{"num_key_value_heads": 1, "head_dim": 64, "rope_fraction": 0.75, "init": "normal", "max_grad_norm": 1.0, "decay_shape": "linear", "final_lr_fraction": 0.1, "batch_tokens": 131072, "doc_mask": false, "train_tokens": 625400000}
Each number is 128 + 32 x the weight over its row's rms, rounded and kept within 0 to 255. Layers, rows and columns count from 0. Numbers have three digits each. The size before them is the row's rms in percent of the matrix's.

# layer 10 MLP up, 704x256, rms 0.0597, rows 243-456, columns 0-63
089:160105113104097065068139151197129074151156107127099061105103151178148108124078143114091086157121070123133121132131153129147128166104151033115165083112144107175158168187161105126140128133105140
103:098165143074075073167168168126118110159095100143180136161160155120077120163137118133116188111139139128119131159126132109142084143069137108076162159158108108086141094128113143130122151111134131
100:168139150128051162120134113148109088168132163146108119150163100175160135130110119153098181090130109117124240118127135144128069156116126139128093095138211083156120109111125071174151108091150129
102:116163169159108115127149175141123159097164126077108124163166121101102114125124131145171105140108110111166106120139122161060075138147118113117104138104125168106111077109096137139189120174128126
099:094139081118164179151137166156089154086124168192000170140198150121125113093147113139091123125091078140211214133120129132161110080121043105146146104152140170168112078164148126148127095115112086
107:114148179101171154117111083096122095104150176093107072119119108082103135118125168078170130102115105082113091157089078098142140149103116134143108154129183118178132126148098160130121097093105039
101:178147163071148159134130173113161145156092149118080171166117065146150107105147107100117126161133116039159067098154163113136130089120133116121169122123145096046190108157074167094161098121182194
101:073107155093135140141075130133162129138174047094097118107120127089147115105101149163112115125123066121146094156086203149106180104117167152148176054096184116063116140138140121220124088148177160
101:124132115124147140113056136087103106113163108186104128096102132130144127149086111156096128128143131131157102091125094107069137136208136135127206099109124087125081129161120115128127146073143165
100:100128125091182107107143185139093075121086094126154146148101161128154131115099139148130112173121079132124135118150115102068128161157177154093103104125106128161065158103140090143187135149149086
099:115155105127142109140062145070038184120129134131144110120145103140127070127113157089162093127126131120112161150199150141106143145162078172182126160152050146165159139079140119112114157161147059
101:123132136139182127137087147052099141120077142127151116129138143140120128165128110186150074084123142166100125189130109159155171110074157106146126086114118151176132126131145095077145083138105146
098:079183080178113099124113110153157134051147138124168092125115099148164090186103162101109154092188164077147107195204180108142113096203108140180137083188185103098119100147119139092089123172077160
100:155057131148210094129078038105125124158109106176128116124115136161013139069165123134100123100133147157161149105081087133142130115165117122132144175191109081125139129158149101165176120152122079
094:141068152135132119097094131045135144134157126127091150137159093134085171161123137079058096119129126144119150192095108097133111095142132137063167047075171077142089126064074094101177151168184150
101:095226147097125128152124127174099113173083093135065097068099133125163131166102119168131148118128087144102144169120153181140127133149109157161097109109101107072081062163144129150122099102171125
095:118155171144094166135119152104126146173028123150174135126186140109095157114084131115149151167181118171145114077114125140136149164165144111179119102067075126136092154139159129212152117109086100
103:118124187159159154074165135039124071102095126076151121114154079163133179103120122114184096122159139117137068165120141082125125184134151096090156130150101148123170124139104133163161096102128054
096:121087101083109170117141110129110142125128107110124109040131102197101113116057132217128090128095096107145139127117162138157158105171111060159089057082162128144131121087107101157145150136112201
103:144117085113108138114133173101129156129130182145122126124084129166133101139183153088112135137146131074102152107155125055077047155108164150102122172150138066088086184119127155100103144106129176
102:137105102149103098155147141136102107108120135150111153113118125238189157163129157100075144165097125168134176166189226080102115171155100199106094131130139132112190094123122103117146119122085125
097:088172159125121154088119144128135064113129104078167197177094161123144089112159159144105143097124087098084098178153050189103112113063175113211119115067098146180087091145141117125151119114123138
096:183136092156127118179115118124152063178135151130170029157170149147089150125149080077093145111175169094114160152091127093135126130123080120121161142186135113177168121121151095155102161107097113
102:122115185097112082120112074050136090083172186188133226119160146197127083132105120110139157119112135155091142148159088143185087143169150138133120166145180133114138183115155180176128151123162119
095:039182160135159144208095166164143184194166079074140137117131082130158105168142071152104115112154162154158136180159078130123144078146094134178116068120094154102111141100125156066154124091087122
103:155140139162156141119191120120167137159148140124182141117170132124089196094142127118130050193128086139109162119081141082082129103159103133100099106203074090142097103138058140099143156154139128
093:112147136205132133125120131162093168092098139177145089148155132139094165124222128099096087115140121104080098157118089095101097151141116145129057117069121094112124083183066121165106113129189129
108:105152123174107126122213145101104123151065151078117101124124134162158160124167134125170163140064151129074138134156121103126106125103169138141128135088183145081146145142134171166081096175187161
101:174089157152112161170131127147161156129127122090132163114108089161074116092157130140115137123165139096161097171098157145117125129183099146156107182126118039148066063105166158119094126064134110
099:137120151126102120232126111120151139122058133065117054066106085166135193116106154110050120128111084082124121151162114092104131144119108103115209131141126124166087105137109132139115039098137145
106:157071222107156180127085141116184105149123123121174150130144112122138126097087130092113111118103102143155096125104118149162176144101118163059144105129131140082171156134143141110115124126075133
090:153140155088131168072104061096128124165085195183153158105124147130125124178124131081165087112099183135113145131105162151215123171165115078183158090096096056108152164106114133136116197091149113
111:159152085210106163053146128090052083101143138138056188091094161124104155068146131100094125173107121072139113121187078070107107159155171150154180178136125092159134152139153090136124125142151139
104:116133122142118093053158106074052199136159145124122100104172139130073125138190091132150169145103123094164152167089133062118163155166155155109155094149100173081111117117227128079131141140136113
094:086071060148099139132120114075112120135154164142098111108155146126231155146102079152127145117142200122189121106102140135077144130085083117123105158193150150127150136114101136151143128165072152
103:126133131114088140119133149104080100139124138156116138041137112141185143176057141181135124131148137100128125076133154126150155118133119229096117076139129121129134105147141134156089131058153079
099:167107139128116108066179164114162092117152185047120077105070163103099145156177101107124112141171154113125097138194097189160133138112113107127144109119180092172100092185091129146174161151190110
108:151137125098113167140162090102128115173144126141165126073084147104170134158142118117120125057086120190121147184188129126108074136161128110171145150089162132081152143074097178189159114143152099
101:123081131116151141164105134142115091137128131123107081069165125137150139107160147117073113133063133097148125110139070095063048081113111102087127081162093123115114094142174153118145160104114122
105:145107151138128153125143114127134149129136118111157094126163106060047104101100067139079161099128133121146141151085144084175153136127115077133170110164125124178175150095086100143132124120142157
095:143132105140113073098114180121146121126152126151126158136121189089129074103110180106073095120125161194129135094130131135130156130117149089134161158075128136102160155144112113162144184143139144
096:129092117111111146121119149073157176131111104127132148125092161180188078090132144160030095107158153134163103132151120069138096191148152171145127050125108111154113098136116097086124106143097172
104:121083123110133137111127162107138175125155135127153121113118078125120144136116092141141119164160170187061198137117116089132081125180174086115122158098159084137099103109184124085088063108136099
104:130133126120085091158126080125070131085196122145091117130127171089101108119192098063159071131163149116125143137129182147126161065106160172105094152127108137129137125091099108143125135155152173
097:113123097178182110073137175133117065130177150138139109116138139086075141115153091117165187126101114157160126077101196124098185193120181149167206144099117110126120137107106138070086143149140114
102:124115140134167119122134094086172075094067190155113169091120181106162109129135155082128115116114182116088145123151090122189162085125136047150133121116121126140092102152120145123121080141167144
102:112114144033116125168139132146094068119116129144169129160145126141083164134146196145125121145204095140177144155069166158120104132105072094142132170104116105182094105099113155097097169109180135
101:131072135128084132094144163146163052178171076100210142151120177141090108083152157147152097117155133153104105084137121101211079142090195149092155158124111123118143163158154089106149123086114058
098:139121131097164103076129167127101195111070183077122121194162110115126062106110116104077124177144128167130139161128142130106138116113145146015095096101132181113111120115105116139223201128111106
091:120130078207119152129170132107110075074140164070134152104091109081068114099126147119131132078115122091097146143125138110136122160131045125183149153134120117096158084160084115099132099172141165
101:123117097157150139158143131125128093089159102059118117111126128202110152087193126160103131180117166187131142184086102151096111125129125126140145096089119130179120137098165090112120038131145137
117:140145099146087137060067120101110123159118109158030104143137180110174150130092092090109136144132129068133081085099114085133086086136137100125138183100180081129143149124151104107144143121115181
102:128133136149108115102139107107165131143160191160098121171168123146113122088114172093204138190048174137163069118114081132111094144128118143090106129121117174132086098124141148161150161157158159
103:170102128086120110101131114169139099092152162201149142111183157155170106185102132135156134134112139074099087125076102150140164089139140162191148110084120096194075061121134086128087167150099158
097:152171125186146149124095062151168121120119187113127197148100137142148148127122118166147112201183110140159137089157112173178144134085109142078083049100122156159090131096129144082118109161179159
113:165117120128119171143157088091126119106117106140126141117128158169107177167101124115099114111156173126128125125118070116035138099153162121141141179115164070125147125148125084083154085115132099
095:084096117159170117101142149190131209142158170141040094091114142089144141116170119038112095114142121183123132112129088147124118114104106101156055150173168190116131122128141072148106084158159172
098:101124169142145105149055143107142152130124168124108079178116086139144151094107109123131108123131148134055066147157118100129175189116157124154140116105116159095157147122089061164093153136088150
104:146133109124094149114127147107140124124099112078158147092075158085095129102082129142095152147165174121139141184143085147143171175093177118135123141176102124150196174119103128087154141141086150
094:149128145170163063094150148111174141084127139127106176105119139151142104162131072049122145148126107020174093109114118155146151143111121103096144141161147068165092104126066146095130100085146128
094:090145103120132145139138144119113157110142112086077163199156104171091145083132134129126092111166198148151106121135133106150176127150095079176126148094091065146110114117169143178085136160157126
103:158139106116095101119108115097176110134115105168070124099134113143115119128089137180123074151130124112119167098091132184124123132085118095151130102166134137092171150102131124193138111114165116
104:110089098175119138159123078161134101125153100197155104136087111151163129188147115143137124080159114096167192123131123159171145086104108153156138127144119127101104092096078074122121122094163133
099:126114165122101127134188112203155076150095176100160095107187152113100087120108121169159149100100109125173117156074141139136067122136101095138119068177137145114086105153104092129128096160095128
103:162148071064145065100130117106173121069125117091145149165101198121107146090080189161192090110096131212098132186064118150108139147090129135105141174149057146084059116159145110160171098151180177
091:125118139093156149130132153141151152151139139155182129165118117168172086195184117110160165157159113079143139155148159112173146091035140102123188139095136121160134108139088112132115135069085122
098:107153153203095115067144083152107101135119124064072190101144151097172152123091087120116046101126133105069141082167128093111161174116194104083156104095134107116192118117125075178125134070109101
103:149179150115166139125177075165183190099084168171170155074102117165150127121134088151127170130123152104096113148187067104124102118071095159137112135095069118115132126213050147132171077100092168
105:122152145152104133188165118134112208128145131187106129059162155115148098156144116095103124065155136057164155112160168152102039173153074110099163158147132167091144177087147132130156144112071124
094:108107131127156178140105121080157207115128079081158121224126108148136125074130094157114114172091105162099143139148103160147084125121149137134157184130163138132190064165042113139193158094113073
098:126162135181137189162155110108117132136102159152075155130135071134117103164149099120095125086135134118171167111120119161146108118114101101121119160117171181118075127077118141162145156109141076
106:095117158088104128112129069161129078135158085116077113223127150115091146101141108142149110180191125096148094167161078165082138087070178194089114111077095159172186115118133131162137079147114141
099:167130133099102085114119104177111176139142162042133099109141144122177099114045154157123084160108141095089103069090107087166140137146129103129138108114163136124141148125185123137148199041120111
105:074186169077105137058134144139130130149113062184125109109145134104096102093121141104121090111163128159103139127136142153134150109142168112091072095093202109138116112128089137147121120103078172
092:066130150187160157100140145097137125108114116096112082176169125130145210110130121168168084102123135117114167131163088116103110144165135159155148127127120129169131091145091114085110133138132156
093:127162136130122118122179151181125099083139140165078142113142090139171140125212178121144158119122116067118180097106166123144150130154172091046093151135129178163116114058153142110188098187159092
093:127132074134104161187114135152100181177193098122156116080123075122060143126095117204166129142144148148109104184157152067138124123204198131055085164138124119135135144158133156108086137129147159
095:138156168131097138108154168111117076119090179137096223174198124092154099139117142123145120098072117050135109105124056147129113109086195105118148067165158127118122107111149089104056131073107133
105:092040131164123146117116149163091140123147111114124080205172054114112102127089122096073132165185146139134148088117096148150103142122110087150130163131099136150123142145089090116150147130150118
104:117197156144066089149109113151126181111109082050166134079138096130147108128131119128131094087150083093119115155129156125154166191178081120199134076162117121152120130115124141108146097140105172
096:197166000098139143080139114122103118097121126115116103163110175177102158125207115134102156148118178119105173076118134135073155177162079129102074142124088130095175122085096131148111096126124158
103:121150092143137053128162109134173163078109162123099118133139123128159155152167121122119127127171090107172159090126162087116138162164036139135116096140128102087164092108193121090131106145162083
098:156158092102150119123124133116115140147104065114134120125070118136181172080083165127158082106136145127063154117162091086120138197108186157135162106088130085134146112136194101147153148137228176
101:151084102132113160112181116090166136188120126225123130118121093073135126095133125181115136104156129135091116165121160129161180121132128141123145109148133086164071113133071085137094168142135139
088:143158069140174077122032127145128174147114180134153142092178098164162152157162076088113123136110118139171148168162114095079136105097060129185122153139173137155099121125115159116099102112043134
102:161136140167121123157139133180148101105063119153147180117126180139101162156119090123157072083109160161124152105164108143133101133091155120140180108126081145131096132142067116088150135193101127
097:172122113098084145133078123126067159140155091117123101159123113147112150114115078119114112099178103173103158107143119190118130077063112104169107109153121140129134166089163136103190184100112071
094:144155137115125026175176071075096130135101134079107153127101115079068133161131135128143177119106109142196125117119146146083161111095036191182158138148113096130141152144129124139141128109160164
103:176126176138102053128103138104121166177136095127132106128113155108081117131095139125128081109151093160183190102144137151088107143159138069097100114050141097087081076103138129114142125111141159
110:197119133060160094150121127099068107104063096121150174076119081182147127079119082113147048129104086108133150124098091177085087144200150144120063163155105141117108093073167097086126117127133161
106:145105113099146058111127108121103176095156157121135099148045142115132153127125180177209120168095131153111104113083176101105179126152128043109100105126146197124178099148083091130110108173143149
112:092113144085131128057110090090055155141103106158159093145099140160103134053129089101135089119163131157129197131128166150171081129096179101129117106114067134086133135132139083136123174188180094
098:147125180145121157169114153156139123199167121108159123124084088165097113175124179112088139159096131153108160072139151115132111142126122065147057120133164089133152157135107167111157123154153112
098:142132122188112180109149167113163143147042130074135157143135140123112180157069162115092101145139159146133144127138110111118149105078132144185064143162146138118095097133156105089157177103132120
099:101121145069075120108095178148174159180103130156182067175170143134108112153147120108123165135184040111151117152151139121134075148135160098159089132161127177097149090171171099114144148087167070
105:174093134133085103115091049133161062129162058151136108076125136128171143133154088138132103138148105141085138093112177084148183173124184139134161151074187163120130182215175166080149184155066122
106:093095071145131138154110147097095173161096078101095169074207111162091157109121173164154114123105145132155140136118115108144108094158118065192069186185137120110160038152139100146179112121131174
108:123066122100167121189134143133079132156160179144087112134120130102131151155176146091166117075076118133141115180138110106188137134117121097102174174169132160144135184112164077082122115166091116
096:148122120112103118097193163201126090125103142117108102095118108122097082121128168073178140127092082050169146082216108158096145107119146117143142127092165157087204126206140130162141097161064117
107:131106121196152127098123132087131110199115084148129200105100097171164073165101137104092112134119103183118151116078091144105136100112163188124122146155143140162149099114150130165142162104143127
104:152160114103083132139121115087121155176119121179120134121072155168126057149130113184081183096167132128146081118160137115123123120103190089133160181157192124080107154128134104104155107141126148
096:172102108084141134080088159131121093107157115127162081085084108202157168177123095131120104120192155135153153197186087189128181111158103092091164107115144107107171203163117134171165098182098098
112:185168135154158105150087111095176144186176092080141098101156135147111183151121150157146126097084111101082093154126225062106134149168140148047068128201107141119126084125121108103201169146134166
108:139153111154133130140178141102151106151135105127065112120149144126137123100147071113104149127186135147154101055122083098063166153151172168090095159113134100129115103092178135155090124127192113
099:158133199159133170099094156122125157145148190110109203114069143133030116158146192162136127119121080163183121126084094132137125121132139133163147143147144131147119081139106146182130091132181131
098:101132159124146119126165152147168165116096051121087163148121107082070114097105062199162094161156125136164114163176090147116117127113173153139093146107123139129148089134111159148075104088088163
110:106102163082161132141111097176119135206118117088155139129126100118094098166101209138088126099109124183096155117112118182112108159123086139162103111255174110115118126121166078165112124107090089
092:150146145112152057116147120157115079120137135138157123137137128142170128059099182083117171106173139168110170104161136121116172137134158148137161094151109119155192170110101166110206115187161101
096:134099082079153131161125172084132186165115173132086146170155095192129128112124114121096148094132094113149143157126098141086092117102110113086110209144166114110120095091134141181105120119169029
093:123118116146022096141127096114110131151158149113120079160126121156133142053139102091100099198082104113149137120145150083147118155095086092122135093123079138129201068102154119149151117142097146
103:119159129134085095162137146122101103127108111118139187121139179128154097076136146048106123124134110129096147147153126127129096115139125129152155089134144174074128089135174101138197135146165099
102:103097143158098123084120132105118144111113135148118184155129168151093124168169083046151117118084137144161132072149067198129118120093123170077083218123149113129143164139092082134159101141134072
097:133135119110162092080098127081130063165157071109127115151112081147187105068143147089097114066140064148130129133160157160085109156156127090097138108090169168072149117149122118095102141194026179
105:159124123109121131151073127148117121181133159092122159126106164078092081194084120119157140138093088090107133127054148065163135138132136111153173135134117097120117086102172120111145180153072183
095:176154096100170192122115086145091131192134150187167110157129139095101141038136126115137078158131055075124123118092174120087087132132135142125139138133150096187122095143166084084145116155114169
099:108143125164164147115190131059102095074152099175086147149171107147163154149144159075159201119062117108171130156163170136100135121172105139134097138074176212078159105157145106126180137140144135
091:089132114147122164109130205121144087164106103128095169153072168086138071110088145090110084105143080052096133125134119088179162100088176159128103134074098123143126101153098067147079100099096155
101:080096102120155125116109143105104141109128145112154083134150133117171074134159108155142194101117078052153120208146159122147119136081163115074161125080136125136082112145145141089110116087171162
109:144098099122158093129093143137160103098108134133103122116155117141082121115186065120150155147030170121118069131193115080144151089088097121125149171162120106085101106179154170154127129129139154
101:159120130069127078186141084139159180073118130078101101114102107193089131085113189137136089168083144147133123143093166115132132130118173127125163117173146044116169122153144134160167121142116105
103:107140109117129106152056075150065166108141115126149110138078159097071133186152106153194078126151125204085112183088144153121144134150107090125139162113143096177112129166159125128062149131128127
113:120083174165135127151135168164161070089132127068190100084197188131131115052134110145096183117097162133098057102146061142164117173162135136078122103104106133108066124046106160131118145142164103
099:125092083135149158148129111180115102081114077084145114083166095122181121102181098157128168103152192139117144076112125105099151113175094108125132158165079120141098117161159128191150108148105126
096:150107083119048077095142098139136134103132145128124105084135116158104128081075130152134071139119132125136114109118115169108140127097161137103128168135101167121120128111185080153194150202155095
095:078091179144072159093146204077131119126053130169117172193115162122087117050109112096086097170125196095117082145159145145163117127137144216130128114123149103181100082122087128139107169131156171
108:119127116158134170165133175155115118161087148107160134162121130157060168136146092109192113147102131151128084134097104085117168146090161091137145082134089074137125122095200224112131162107157158
108:139197119096122072114106097158143175158152107104097125150150112139159139103121100149110170135157126116131139098140151112140151155221129105116179125107061121149126112101146193079144152079164111
102:117135180172109111157140117112118164047145207076135123158129102110111107073154122115102159091065150125207072130138125103123155113148109109125124182178110149159096139167179105110143151133119073
103:147164116130099104136141150102146177103094100165115143139120104113128097100102136090121130161132148154135102094132148110093124186113159157103117117075126156094137127124111101146171113223133131
097:149161140101161121173151085134105152114151136143150137154140155141119177132172100147115146168066071104181166095160140114123111108205071120149089165176108091139123141125154127114109155111116092
106:135150163077118133178129099132104172146164128111175135117091180143105092179129152155097120075117114172134139154160110088124138159148131038119149138050161067153219194151092112134126126163116157
098:147146104123103145172139151097130166155097162135140081115107089113145177255138133095101104130179112101134168113134165122129073122130105184165069104121191155191115122177138152125126136122154105
093:084088108127165129174158146075115162154127142144112062099066116116153153117144102152227077130121131072127085105086082147098140109182149131166120117176170114143086103113102118115127069152153202
089:100174128144101102130095148137088136107098131111182097148092168099101101160087187173172141062133186094120142131080123107136180114090153105070076169146163108128186097138187150127136123156095130
092:092142102141168092145166091181123226177143175099089163121143143124167119156158164092088147155126135120188120102162138116126156146133132144146078079182134127104082143073077117129144158112091137
100:180108133146088182122105131133120116097115194148158151166165145166103217142149150077131084154121170103123102164082151160193137111098090142120148162123174080088142081140108150070112204087095167
088:135162116131200156111088151121117093187132140099118141060143118112155083105132128110129121128122107123087138150195154128145124132133164145109121158130154109170094132052155147116105201078138125
106:125151122077109135146149103130120159132106099163111136120113109131151069118089106139097079130156119134111169132182177131110200136186072138145108109113122144126112112093137069129121105103169143
089:122146168120159156133157156142199175208094099127158084174160083114107176106147114126130177111145135072177199150141146139171135073112104130106106124145118183060073119106095147126158095139113108
092:183104146093079133082140165137133157131153167210104118115190162151137124084186155153145128180082165091125106150140154060097102089142139176088116131107153160107126150167142157116087056124164113
106:159147098130098192172085171103157145157083111107141154137103145121213160131124130111166115124014128149156129109102122200131093126198093146151117147074142158117136154051125120115096073163120158
095:140085166078140154156120106140136129150159081069135129131124154163088107146181065104181102187128147147069117163124172121175134112114192125115153159087082099069133233132074139070074163097128126
096:185078107163162155061185135168188080128102112163091087121135120140133175138134061106210144109115206195142101156142069154197118143132088135159129145101138076158173194169080160117107117149116153
109:164145129168150116094127079185118113137122133139147138142178183176156194141150134147178073084149165135126119100136140135154136079115093160152163149100131112154155141136065134111123154062116157
094:119094112170062133124106094130092172164137145103136151082067144110140143106124125129132096129131090050182121139163086083138065117065124107147112147161135084129173112153148107089170083147130126
106:144166131133121112117184095109153132115128138106153120146139156114129140081118127149084102158118133137133136085064110138101148135130107157107175129204179084094153149089175075138117140120118110
096:102112161162102145122150149097132153150113119160171120115076094137175137136142063083155164140150208109129113131156098077109138200139190107166143108154110137126127119127065119167145113171120149
101:172175115129117118193165154147094108177114105152157105135179118131153121127131086134126155054132138164124170165135149120077133141130106145132110094141089165101086113109150128129140141181082072
094:093128161106096163125117105139097137123106153095091098196085093127147178103097123157164069079100102078142166131097134109111185149065124105116145153164117125197157064120129124174144187124107068
094:116157087106053129083154189152113161165123123163116101086100116117087144163116138093179129150139116146069196148168172157105148150114133164092182133117119160169092072107110192088175100121099115
103:093109079163078115138096107157151128107170103111107073085132140079148111103125128153121103136146134149128252140174120126145152168197141130114110093107063136104165114128133136164146162162150153
110:135106168121124124091126101140105114195145068116137133134093129128125149132157126138139161150105070148155109136186082146186122120090110105144147159131120118179055130129096139094109160098077079
098:164105153121177075150108080157187100181138112126149081094152129114106147125081100121080069137103167110148095124168111108116178145155141141133138080164155183112104089078187129149081151102120115
094:115124035171084105142143155141140111086128150153086104142114104159125136178142125110120172158130125116109140088127181146168118077066158163122093167117124150087149189095121192152145108143139106
096:154121130147128146107136142157107117136109168074089061136142117090177203086126147140158096128121127198110134118052095160101079108113119088090157063143169112177093127184079141170149154130092116
099:116118130142158138122110122125101125087121150221191191115077121152131130116145173094083174107130089123175156126163146067089117137141165133165108082160119101090119142183090121106170122104140152
105:129126129143142142115116121059171170125101134164115149131154099125164184132150128142136127147140151103119173141073150169139157078104091164189104136119119166135096112134138133195098042152135098
104:112120115142140122137116109126080085092109180120103077105145167135114134108145145133134124063098170153129075096110125123116099177123171092084131043102176159155075139097157131101167121142151105
088:134072102119169115153139150148063147135171114169132223063118096199201082136144121128138130111084167234112146085136102117102072106147156114143137111128177131107119100145093116202194131117104154
105:125189124175070173130124083121132109160116065096155152130112076190063164105103069139145110152151153177192149100081159129126192175112157185095070117125195060134154109086138139179136157166177176
112:118155122174139137088160067103091139158179180142120165103096165076082052116102100154100104153106171175082088144136162122116137145177130110094104091123095152154106089116102091070127155221099108
101:126135104142135150146114153082158187097125195078165053160116123145167125088185116159116170065161092089130163065149095133117160131135119142098101134165090139135091108164126123125146103152133063
100:122134084113196135176167147103145098132085118125085155102128123067098180136130128161103140114110154165135127150124161119119134120173144163122102134163102131152176088115208154142088111183166168
093:138175143123102159081087087109123132043163187171137092135072084105191151102131085114165126110103156143110131179114168130142115149133124058117123093139144105121135100143118182105135187101165162
095:189156076087198124122137062151103119091192137154085064052121108156156150131135067141107063109090106116118097162140175116104133110120109062104098167132109134109147101090177111164132157147127153
091:124149153117123080140082176112123148106121104146133058100098146073074178120171114118102153151122121086114120213203080137150126126086109114200086147123105121104085090169160091126128130092149091
094:156137109151159068165111096062093157113109102157146136139150157135167110095138212150089094175131155097160105117147101170127159134142119061137110135100131131050164118119084097176153159127122134
088:120140136158131143141084174129152178081122043167149118179143162130089169148120101137141157148084151144112125139095108119166128190136131069110161122168174087145142087110159070177102154143091109
103:133182172136114168068130122094106201150111119145094161150101074118117104163171111134160129099172139129213120117129067131119144157137119179118125130142099154148133124145163133150116114126122144
104:124109123090124089211127079180158106126144120117105164155107142158175133111062186169113093118128124163091119121151172118144181142164138135124192137118123076130149151135072134118219135122073105
101:132083125134131101144189139167148066120142126093212125124198146137123095126108162140174052149098124070120094102106174120072121106133157114115067190115068140137082118134122155120149144110107083
098:119156107050150115182141138141134089145113184114066082159157057124121114153149088096088140081186106117146119133087141176128163121069157168058148115154153124141170086138166113131122135125106156
101:119150150142109085165097117194065134131170053094115096188124097096141169176158135111137146105150081167196101189132105101131125047185131148146148115134132151105141130090178127131119131134110181
094:086094124099119217147138125118135143129128091146149119091096144065154102134140108152096087079158132072090202136101150106126193163116160189121131148114111184144134136160106160125070146150162073
104:135113141150134114092138193113087073186109086107192142109157094142149149142134127138131113138149087121195141117153149181106136140118104162111113126144099141134105069224139088155152097124139147
085:098080134140156166123083093154106173069109168115069155078178129109143107100120129119154121135110138090119127120172090121181191123130161101176080185116100143000148169108142174121131180171088070
106:132164104090191142142073136115122156115123155130104194101152101140072156160111127134103109123203081168126110156096120191080161145105164160068150170144056159117155125200150154101126101156140091
097:145181138153142131047160135145142137177169164153070115187110169124163071124118148122155102165089148113171144060087154076114158088106130109143126132076091190169131162151121094127146089135115149
099:148170129162115165116130077171124141102116096117155117184160159071070167101134216116164130095222085164100100125057129112128139148178110122116166158103118113132135119076117192098149123115129073
097:117193140092136137135122118094117078150142097070162118124116110141233126149122118085173119143142154125123164136213139141140139106091137134159109059136109138103204157101156119130098117126099157
093:099119111112131222110131128161153129134127164156099157119117109124120096160139097111034133152165114124110087089099075141177131078101116120085089166060106171125136121189128165140101116124111162
096:134122125136163158138088160113151142098133105112122168150160079115159117096112135123160025137124171130083137133145164129197143122119139129101117089127125138146111137146087134176110118168162111
087:051176133057111172120129147124102107108147118183110057105103130140165157135100148109183127132135152139113180156158117130197134133183147119141156189112072176071156204133114154147117165172170093
098:109152121109118128116111178115166146171136161037129097048102129173148104093126139132102182133128102080118133090104114164132146113118155135090086147093070090148173126127179150132170139078090053
102:101173146120164136159116148155133153142144150091124088161089111083105185103096184170143127105141166141126078130165148173119155131149121145158128161125133113108104088115149129118076129099139158
099:162106168097169070109085051130176143145115154164138126112178114178134137150129149078083061091100191173075099133140133158174094176121160137063116159145147147119139137125125151100133111130183130
090:157136119099139119145095146130169148147191140104187092111159187175146118090102109168145142141189091105157111169124162131135156158115130157137125109166138123088105093192139113133178093123180079
097:173098109177220100102156150134132133115112092098090152095104087079065111117173134127140171121134148105138120100121130097091140195118174049138157114018139132117131189136100134112192138171153107
105:141093124154150147139096123078137118076112146117133154103135180144180135180137119145080126154109141067120190155133131159116121160122144073111127080107159122142112194152046163110118190109096122
086:149037180143166154144123187087132130188169158185160137096105113143089097164118127152106077153107180151130135064134121127144149129086147128155084106122078116143131109100099164121104140142110137
104:166161186188059157103119101188114087157188146148078130113100142099113080139141161165151114117099129189096115124089067113123103161125086156125159188105111115115153120111120110110132131157135141
099:090167103107089146118171117199129063130158103143139072090045140154158071130124119120136063139107117153126084087167125103158160106128167149155182084158169134149141177150121114117200107112155176
097:093115149101141175139090071106127125130179154156069127137095166089167154132130099163173121112148111143127075153101135096173168141150125091129119088122194114142079114110141106091117106093177169
113:152150147108109143057104155134102108150089107130113151108179139156088098081168152112139123170143153111090122081105111133124095193127182118109139124103170135114149121113132186183147198152115118
099:107139078130177089170116099095118117135142087149099109117147118149151156053085203085124178135136180122137141073162072144124163140156127106107087109169099164091096183080162083126150173116156118
096:190121134149118151118152135089060114125123058180148113096067117138103154095143065114157085127120086171109122106093131145140159189119108151116135134077111178127163170070093107181110151140121188
100:100076131141098129064076184092048091141140129153141112078152118088138128131171129170114120159118125130096108092117159153123146086162123138153145123085148182126183097152107125125063109091187135
107:202076128148120153112112132158133104164121134092157157177163118123102138126023153068158129144099169117109137126149128074149144081091090157123119079120057075159124149111106118140142109116142141
097:112108161178067116118130119089090120190157077163154103075116117142117094118209164162118050111104146121088128167147197152121142103116140148150150126118156154111145181163108133162208114134144179
093:115128172110147137124116109154143176096118055099177139050129158134088119095116085137158120170197100178109221155163112159127101127077105096124155073067155114116090151146099156131161145172134107
105:145100113104105104175144152150123126110119146088151109074122101172132193113123157145137147140108054142090108166121145079059132085078169130102145105163089169147117064167112074144107137052110161
098:034134099172114139154074139144161172175144149142134147134124133152140115171133143140097112123113077116146151146140123093101100103193190139093098126138116124141158150103107138089155049142161099
097:125117095151100130114084096067094178137147120153171159098097055131076131097126104145096151130083137096133194199089117126157088146173096145176113096131172109148156125115145158133043094195057144
101:148106108066114094088103098155104185122085135103113077194126121127111129133161115137084097067155132136090174122091119205094102127168111169128114173136083148125132164104160125187102095109149097
107:124175073145167074136137214138126106147153097120096135105181131148138083162113101146153088149116075091138136094129151161129156119079131121123095119141129184122109155141194111048115210151073155
105:105143177249117115083127086088115130116119160160070150122163083150206092138150100111087142155086092111068036155149137105164141165140150150192170096202132135099143152128174164147162154181145147
098:175177074169121136075149119103153144170139115101175090093072116100097099109111140145181150120165125108079138114138086100178151107106180069151168135091118143061161099074110141129145113145195134
100:133098152114132139120145137117097134160148126092127143152088153159121165176108112151126190163146124085117117100120134105146096159107110119142158124104154073153116099114169170101114177070138119
099:078159084065134112114141183130147175139080186089131088134114085106080178140092151170177154124126173209164115125121114086104121173119155134083099124129143148130111048131153140157148131187104152
091:108148155112094083121123083131108152099097127146100109091117158117181145140130157167100089120129117174114107145173154164118172116157124131169139126135142195102120090196147080086186209117127127
103:127198170149157075121150124156114153135098107116109170156073144127114139201070117099131091082096171160086147147105164118096110121060135122134073141078158149159087100085159132107089160192116173
101:191110127107125162129131106166090149169096142081096110122143135140089117112126160133166116142133146139164095154142155131132095026180086114123117122137092154147090086102166148129175137094177052
095:084146141167107123145156146201137139078106168095126120113142133162083065209154141111081172154132130112112155075181146118139156161145186085145098154158175124125112093081115123091103095096117129
103:154150170093115116199140149075115186135164135072152093070168104082117163170202113140083108093093139143132123123118157104152194087183132117146097069111140083118144103168137120094181130098149119